config.toml
n_layer = 11
d_model = 96
n_head = 3
n_kv_head = 3
head_dim = 32
d_mlp = 256
vocab_size = 9741
activation = "swiglu"
norm = "rmsnorm"
norm_place = "out"
norm_eps = 1e-05
positions = "rope"
rope_base = 10000.0
rope_fraction = 1.0
qk_norm = true
attn_scale = 0.177
bias = "none"
tie_embeddings = false
parallel_block = false
init = "normal"
init_std_qkv = 0.051
init_std_o = 0.0109
init_std_up = 0.051
init_std_down = 0.0109
optimizer = "adamw"
lr = 0.0032
beta1 = 0.9
beta2 = 0.99
weight_decay = 0.092
lr_head = 0.00972
warmup_steps = 358
schedule = "wsd"
decay_fraction = 0.258
decay_shape = "linear"
final_lr_fraction = 0.0
batch_tokens = 16384
seq_len = 512
doc_mask = true
train_tokens = 148700000
steps = 9076
dataset = "wikipedia_en"
Each number is 500 + 25 x the weight over its row's rms, rounded and kept within 0 to 999. Layers, rows and columns count from 0. Numbers have three digits each. The size before them is the row's rms in percent of the matrix's.

# down: layer 3 MLP down (transposed), 256x96, rms 0.221, rows 97-118, columns 0-95
# gate: layer 3 MLP gate, 256x96, rms 0.225, rows 98-118, columns 0-95
# up: layer 3 MLP up, 256x96, rms 0.236, rows 98-118, columns 0-95
down97 110:478508508474536448495483513503506532522578527521515485491494437490533510503458496503473504499499482510488500507519496524549500550558538494519527508507548489485541517513529500508499507481488528500502534529519500472490495488484508500466469492460508540487495512505491551488437514500482477514
gate98 102:515513509481478525474513531555517552516511527530517496490490501519479495488516493476508539524501554501455452494514510460482465526508477518529490505505483512505415535464511505511510502454510537536462481500535522508507505487457494488489503506505525485520503480543512497528498512480462545477
up98 113:529535521494481529482514526526480517501515538528495486463513493522500505514480470486467530524506533470443451500465504471490484492515473488521519523511481530516437532522527513559523531450525537484461488489502493522507530508491468513523507515545510499498494489511513473512547525477519515461
down98 108:507477487454543457473501481505511474514511498445494467510539505517470512459503501498501498508451463442522536522513522515491524520525505495539475506502509466479471502509480496520517518532528547482449475534516476473487500495530507491518468452517517492478484483470534502464524519484486528543
gate99 097:504496463501493477495499518525499485502482529495528493497478482477498495502517478504524590483489539525492484507479416484496532533503476477524473556472480506507490490506544463521474515525517460483507479490513500483501453520519482467506545509513491502473535530520486467545499474491473486524
up99 092:518489497434471522466463506509490528495514480472507493495511549553502511507495530487499504506523482449489507530480528509444472487477508506459526501498513508511497538552505462474515496501517519480485553513479450530459483497450502484495481505488521509521454481499536498498483540518479461509
down99 091:489515487552480513506499496515505468486481557501550478468477534503507473504521473490518538517521521525486499522490456491485516513562505513520476494491461498519507501503507521532537518509508515509507451511482501468551503483556566499468508486479498519493507540530485476515523526469465540526
gate100 110:509471477507520522488531532524519502503506524485504503459483535494522461504522483493516465493502515471515508468497508543498494540507496517535455526503480522454487466489527516542477461481532552489483473466501497510442541500501515501517469524541546494481455492505486490536501490494534527444
up100 110:494507474519446509474474535490529502462452504568479510474481527463538512493495515542429536494463511486441470469492504494502518513476497552488496501493480453515517521474504517514490565507493510463511523521486494479501501502494482504477481531508509516518523522484503513478505464514489503503
down100 110:474470461464487474513535495502485506515529516501521525485513478520495543509505459524524494511464549525495493501467478491508466503462463479516466508485520469476513484474487519498491501512516539510514486515535527549475486512515527541507503476523530503488536446472488483555507562478543475477
gate101 102:521510499513526505510484520502501515523456520490506532485513495503522481515525501492548592525481502515430509508512484461502511519491486500494527526515532468480526468473510488489497472485476530528569544491552496518489487510516490522473524524467514513488491514553541498520476494525514490511
up101 105:471551521483528501519495505499501494493442501518509532495512488535502484511533455499528564547473510538468488514497495456527513495462498546511525510508548500475501473507502526552516491483484524484516503518549493504516531496498500513433530514478506511499509515507499494522472482522551466530
down101 101:577487508489444482461482497489494459511525544476465496464464484502491499492538489534481498523519456491462479508534463447500494468524501475467531507502496493530506518476475518491487514516486509500513495519507510516465475490519465513495438471459515502460467470499486514489498493481469527493
gate102 107:515487518484520478489544492539481521506462492538533505477460471487527467522502518490517526511489493542503523433476490469483511515508479462461473492492501465506485517513512509497463498523470483550474500529514505503488502522515499503478541561466523504528475492538457508527439513495472523520
up102 110:507492515580469491476470516487499540452503478501507504496502476506477482531508500483511498502452514461470498507467478476515503528500477503525471485491473497487508468493465473521541535522474471518555467476454518546503500500491485529510510451520520487479500545508544480476484494496451525507
down102 114:476529529426518506513498501489482466533495477512480468476460475489541489511500541525513488487501511478516499468536513531507496509480461507506496526500500499470508549500509501470531506518483526540504532455473491501503538461470513461489460548474461492468506499494507504480500564495542520517
gate103 099:546433517498488504537485496478501507491522509465480497499514489498448526505470466495483435474497487489550572538527472517495484463531511465502508503486543478473536450480510496490498509538501545510471509477489506477490465490530504512505483503524475507466491483480474486500500516499483536511
up103 098:508531533496534512510494489480512493491485513497448526491503470477495509499510491514498534500489476512491508476503512491527578533505476481494468459530496449469495475512518513518488451509489507507503518507512498441485511470526515511467476516510503468447479509509408454483526535512480495486
down103 099:513513484518488494478496515520503508490509499517565475502475536485500504494499502486552481514496519498475465487512504519488427481483493533491552526464483554529492556477492470491509520503530481492485502512507498537511492526483494468539541484498501525557509511490575540519492465491510521490
gate104 106:488525498473520507467493519560518511483505467506518478526509520474504450513531583493516540489495519494519490484510496517476466549511492504484484511499462527504544496491478497554520451451508453512504523509488491492508514493491540459457488472495492493519501521508545456506504478480497526499
up104 112:482517527519502502475486527521508486515503443530501554505540560465495488541504549542492527517509492457508482495485525505505470521498522504518528507469522519514507498507482472556505432494504501530509532516480474466512522517499516452463519486518494505514542496520510513511486494492545464464
down104 103:512551514450523502494477499520520492510573453524527483492496505476485493504486470473530516495449507467470476493511499459479522522526490452481537476501467477537499517501489512448475480500513500528502558493504460506533518504489474498534499514533485514490518441497502469479503501508476475526
gate105 088:486516503541462523508515505516547508545510510525491528502478517499490482496493549476501486496467514516557491465568460517473493516555511483530494475496490479525503494535497537518470481509455507520503505497471519453510565482500537474485494506492490445514494534500525514509491507499468535484
up105 086:517486487514517435519516552519488496464499471526500479516461479513520509517487527515501508526561477525469509521501528521501538491439458512499456495501479564500458511481473475471498472490506541513496491501499510545537515549475491506507511537502528529478522479530515500482510504488516513523
down105 096:498510511502493551468504583454547524545503510501452501492503528476490441518489508522494470478471510464531490427532459488465490512534472459487512461489491498498509495531507491505496520518471488478494507489525497477514479487472486467458505506515509471509485491507519489505522494482479505470
gate106 101:461526502484520501478518460504503513511475528540497499516507488496498490466530464532505519510440531519478471517473521509464454536525524494473461523505490465494531558476517511522512541501562471467498549477520516508458451507502492490535501498522520499508508506524483488498483492484452511482
up106 098:482520502513521518484504463514483549463509520549465478536501502494496482439519498513483493474464511518454485493518497507476506561537515550491490495487467484485478549505515518556516525514540500467503526512503544460502477480509507476494510506532482485496467500496454507484487513524478517552
down106 093:550504547482476487509510523453474543497532485504511489420488493483497495497493476475524489509504517498535523548540500475529473491490492515488474497485533535494481501460505484486479464512487498499546503490491536516484492527513525504536455478485451502508500512484491515503517505556541453460
gate107 106:478537517483528495528500543532533488532497493496512511498525493497490469470527521465506514504571507544436530511518505508469553531496506496527487526510532509491469486487476508543454491466507503488466508499567508527472466473484483482536505509519534500485502475519467463506499507529488492490
up107 120:495505489505520532503458513507494449475499516482496496461525465507537484505498468497468523487507493519486523550461476527506531493509539515538514505494551464443495530515488498513497492519518505489466516470528509503483467496475426513566496528533497516464519483483485446493515501521512477508
down107 112:495536542541526489487491507455501495513466521470504463510487490493477479473510501513486494523445480490531509470515537532499490512549510539495557510504494475477478522472486488470545478512504509507504506523543506482524491491520492443472521482507495534572489497484538485481479516535487549513
gate108 098:545480483491455523503525500489513486505480501496524530530509474449434510495492470529492461463518510497558498511500509494495502509531512495509526479457476469489526449458486455490506515539493503507480522466487520488444462501515491526514469488476503493493474495490431475489499494492491532470
up108 092:505508499521461518510496503516484520475499480499503474498538486495455519571504552493520512483568505513505469485494505471519494545488500502518512545450500523491520491485470491497543526527488495516506527505491514477517480524495508462484460454486512517495422494514548479526496506494508447510
down108 098:538443467461530489480498555491472492535477505488506505499473509553546513459538453484467500502451508470510532505499505512484517472466487501511484500519528496510482513509547513493479505480523478472489478501518480512476510468505498531553538504554502486479534490515475525501511509493503557501
gate109 103:494516487493488506502522506523577495516498502503494509517506470510519484495523508497453519507498521490493475457510533494473511482507471543496446531500443509517485485512517486500536511476473544478559527512519493512499526508502558492472434483489553497473511518514465522509508489529527463466
up109 107:516495492492542500471502489506499490489542547479511519498515477505502453480521548472503460511510506459450479491529471484504538500512520551520467536541476514468535480507522521491508496446511507521547507506530502494521544479500528525485451489463509512503486453517469491490528471532468503497
down109 098:533514467546504503516518515500515456506484500512540486488468491481484522499501447476501553462492510516481519497474474477473473453541484521462514523499494477532507440530477491533475508537457498524463484462519472512507482463538500536474486528538512539504490508496459505473501505496479504490
gate110 098:525526504540478468463544532540519515522562476472484495502486482476493486518519540503514513529499499486496487485539506470523499494496521533497490501454494563489462523506524508500461479490480505490537509492549516500517524452487475519462557513537549493525514500542512519511507510484485500515
up110 099:515528480519510452479506462500540497556518475487491529503481496494502501474515511524556508518461502475514471491521473489520488486494548521501529498466495505525434525560485502509498479509474488456493523478504523480493490473524468495477473533508515482556474525517492522510563513471481506480
down110 096:505444528558500537563468468488516484474458498488489507500504496507499530506497475483479495499527518488490488482496521474510505455502472446499499521522531525506518450479511545513500491477508474506470522514562473521543479488515458512510485490492531536505525499483514526472514467465529466484
gate111 097:466509520480527519466485532534514460515495502510466514546478492475473469484522520431522521518568501486463540471529465522504487512504507502492509461469479538485518480485517486515460473508519526523489474502533465510497539519500528470495512500496493492525488486488496489479446531466483530477
up111 094:534530476507484466508493511477485530485494459468515498434565489504502507496495528521505506462513497458496454482496551479470528482493493495514516531494505538492468487535487476484519514464510485457516528536476520516485501492492500451480505482452533535508505510529544497533502471537534495518
down111 100:501500466513514479498503520527509538515504491486501478497475524466514504535545501550539517549499526491507526502538483495452506496489509522491493497504491534513460494495507491510455445476484469506520505490541481506486469451476508493436531524551513523523505496531472484454488525514500449464
gate112 103:497503461509509497540510528521533488527491519543524547499476492538507513483492471488491482565508498495480510498487492508456459482504500526539492471528500553476502549488514489481473486489496567494485463454531502535482481527484489538489484471543511489526529493520469523521458486505499502525
up112 098:494460496514513496517485500484486516532505464430463465480512538490466492500517526504517511453529510502490502487487488500509515509470540492480469527512465455517471440486506506532501501523499440482496511545501467460516479502492532428508531515472498504466511529488496514504523487487548484496
down112 096:432444495494561574524480524520492498495505537513494506519473515503518511505481514523495495546494486452495495508479468502477519533457483531562468513505530522464521512517482504462487532492499523499509482500468512515494480482471502528534495541513517469472516480496513512502533501530517508487
gate113 097:472490472497539485479509467492487534498469502515522517534517478522475501475507453546515481499456471448468537506478465537483467508520532504527503498506518511502534525464495479511522541462488513480497489461506501509496465513542533493434499543505550485500540501518514487486482490536491502522
up113 094:536502508484481496542513523532517460471505473472500454502519507494484506544511522490485495516531537552576503521535542478545523487486476528496485508472510516497493512493509520496471465494495480518513484539516482501490524478481500483537545487502452528504437513498451524516501490469493474494
down113 101:484504482506507492458476562536503491528490504529539521499494532500499480480442476513501492483482458462471492473464457498448490521509536508509514486524507506493494500520493520508530505514520538479495484491524520484495501512515491525401453557484543486488518500469506493498483492491509474506
gate114 098:484512479512524505531559478535484483514507502503502494501495515499550495517514524490541443514508527476486469532470521494516434496448495516479501535514497512484479523491547495502521499455533503491544461537509500508521464530462532477494491458513496478512472522523533478490499455501515468481
up114 093:498521511502521501555532492509476483471505545484507471471522486513524516491502513453540441512523521485515473524493509481515458489462522497458518521544505513448517508468547491522488502507507510498532485529502517496503495517482511496529470473527489477502474498496505547488503448480550443460
down114 096:493479487497484484487477519498517491486468478509500543532503509477472518494505504538481553480512464486512490504516517472513497476477500493574500442475552485502497468480510513461482541507474518525492482471467529487515520488551483497484527505444515518490513473431496513503524521515522523547
gate115 093:518494489460477535481495509498570493529476457537526544512527520515514483454518490500524476501498493478515504470443502541488480517516520446495527507485494461526515515513475477527513486509509515475531505492441514534498542477517477520488481560518506484516478500471457491524485500525497481481
up115 094:449487513478439483466536534479557464482431489537502481519504486551485479480499487512457494476493505513499481486517545504479509506541508481527510512534490484492503490526477446492484508528505489489509548489495473486500507502485443480516479504526513459499520509469521486506512499481510462465
down115 091:505466495504539500547442494506521507506541524463503508500526486487491558485559548466526483508454491482491529546494505483535482522451496523496475503496502503503479512490509516513500498514522517527450461514466509506484514475528545509532510510516448512509507508521496539494503520553505522522
gate116 099:469469532495504560508474478508559516481489489517500522524473478532500501507521485516521484515499559499558520488421517469485504483524509549501493499526516459510511450475527502510468481487499505534500490519521481490502484487469490535487553476544482504480469505491473480517485509510512480478
up116 098:490495490500480559460520482515491469480468495518448478511506516512479506500524466515509453477523524501531518489509496466518521511522488471508501494507524485472532487477544467491537546533537517488522468540471476467496488479478494506496476486555525513517540493492536469530518486443524472473
down116 096:506540528523551465502537507543482510508519475475507429493474527485514478470503502502481494486474444533508527491523491527481501497562525494472548477452492498493472481482505474492492474496486523521521481518526499480481511507521550476519520523475508509467471509513503446487480510460487480522
gate117 102:497480507484501479513518481510532542498490483499512494470461507519543499456559527495487528478527501469459486482524524521491459508506454563459480468518524510486457479493504463494525510519540528497537514481497537517483514523459457491501498467507521465516463492512495524496503485523542487532
up117 095:480497537505491463506503459482473569515469502500493499503482496481499481462539539546488490519547488487442486455504504498470514493502453565467501498493495509526496492509504487470517501515503494487507532465481534484487529512446444479498508475497498489507485456494497494487504508551526504541
down117 094:490480548512516519491496483429453497546498469521466508478541502507471491503472485503530448466475490507536506520490442510497447506495517493545491517490510509520544520530513509498506500472508502535466512488485462459457510490568514482522518494522490513528514530502513489506473488480492486499
gate118 098:480483533502495520530486511502545479503505494495495517500530535534481472484513501474497509472543498554502486479455477512474494521481508479528500516524489516504478500468485473526474494486474537475549470521547474550514520480532518441535506546523491505466479540529528532524483512518483541521
up118 093:467527531494499492496501533505544505483515490514532474463534510534479476477468456479475498486535493541490492498463503493494523533489489467537508503476480536516475504512491522480463488499490530484509472519554449529538517503532525440519546539524492519451483517503526517499464506506480511525
down118 099:512490496475471523502519468457493480496506503536468502543504459464477532530508515541540481518484490440493493542514490486504467508548478485483466508485534503525543497524527494502529500498542444514506501484476512508497492505506507520540455511501490476549498451463514468457499490497504496465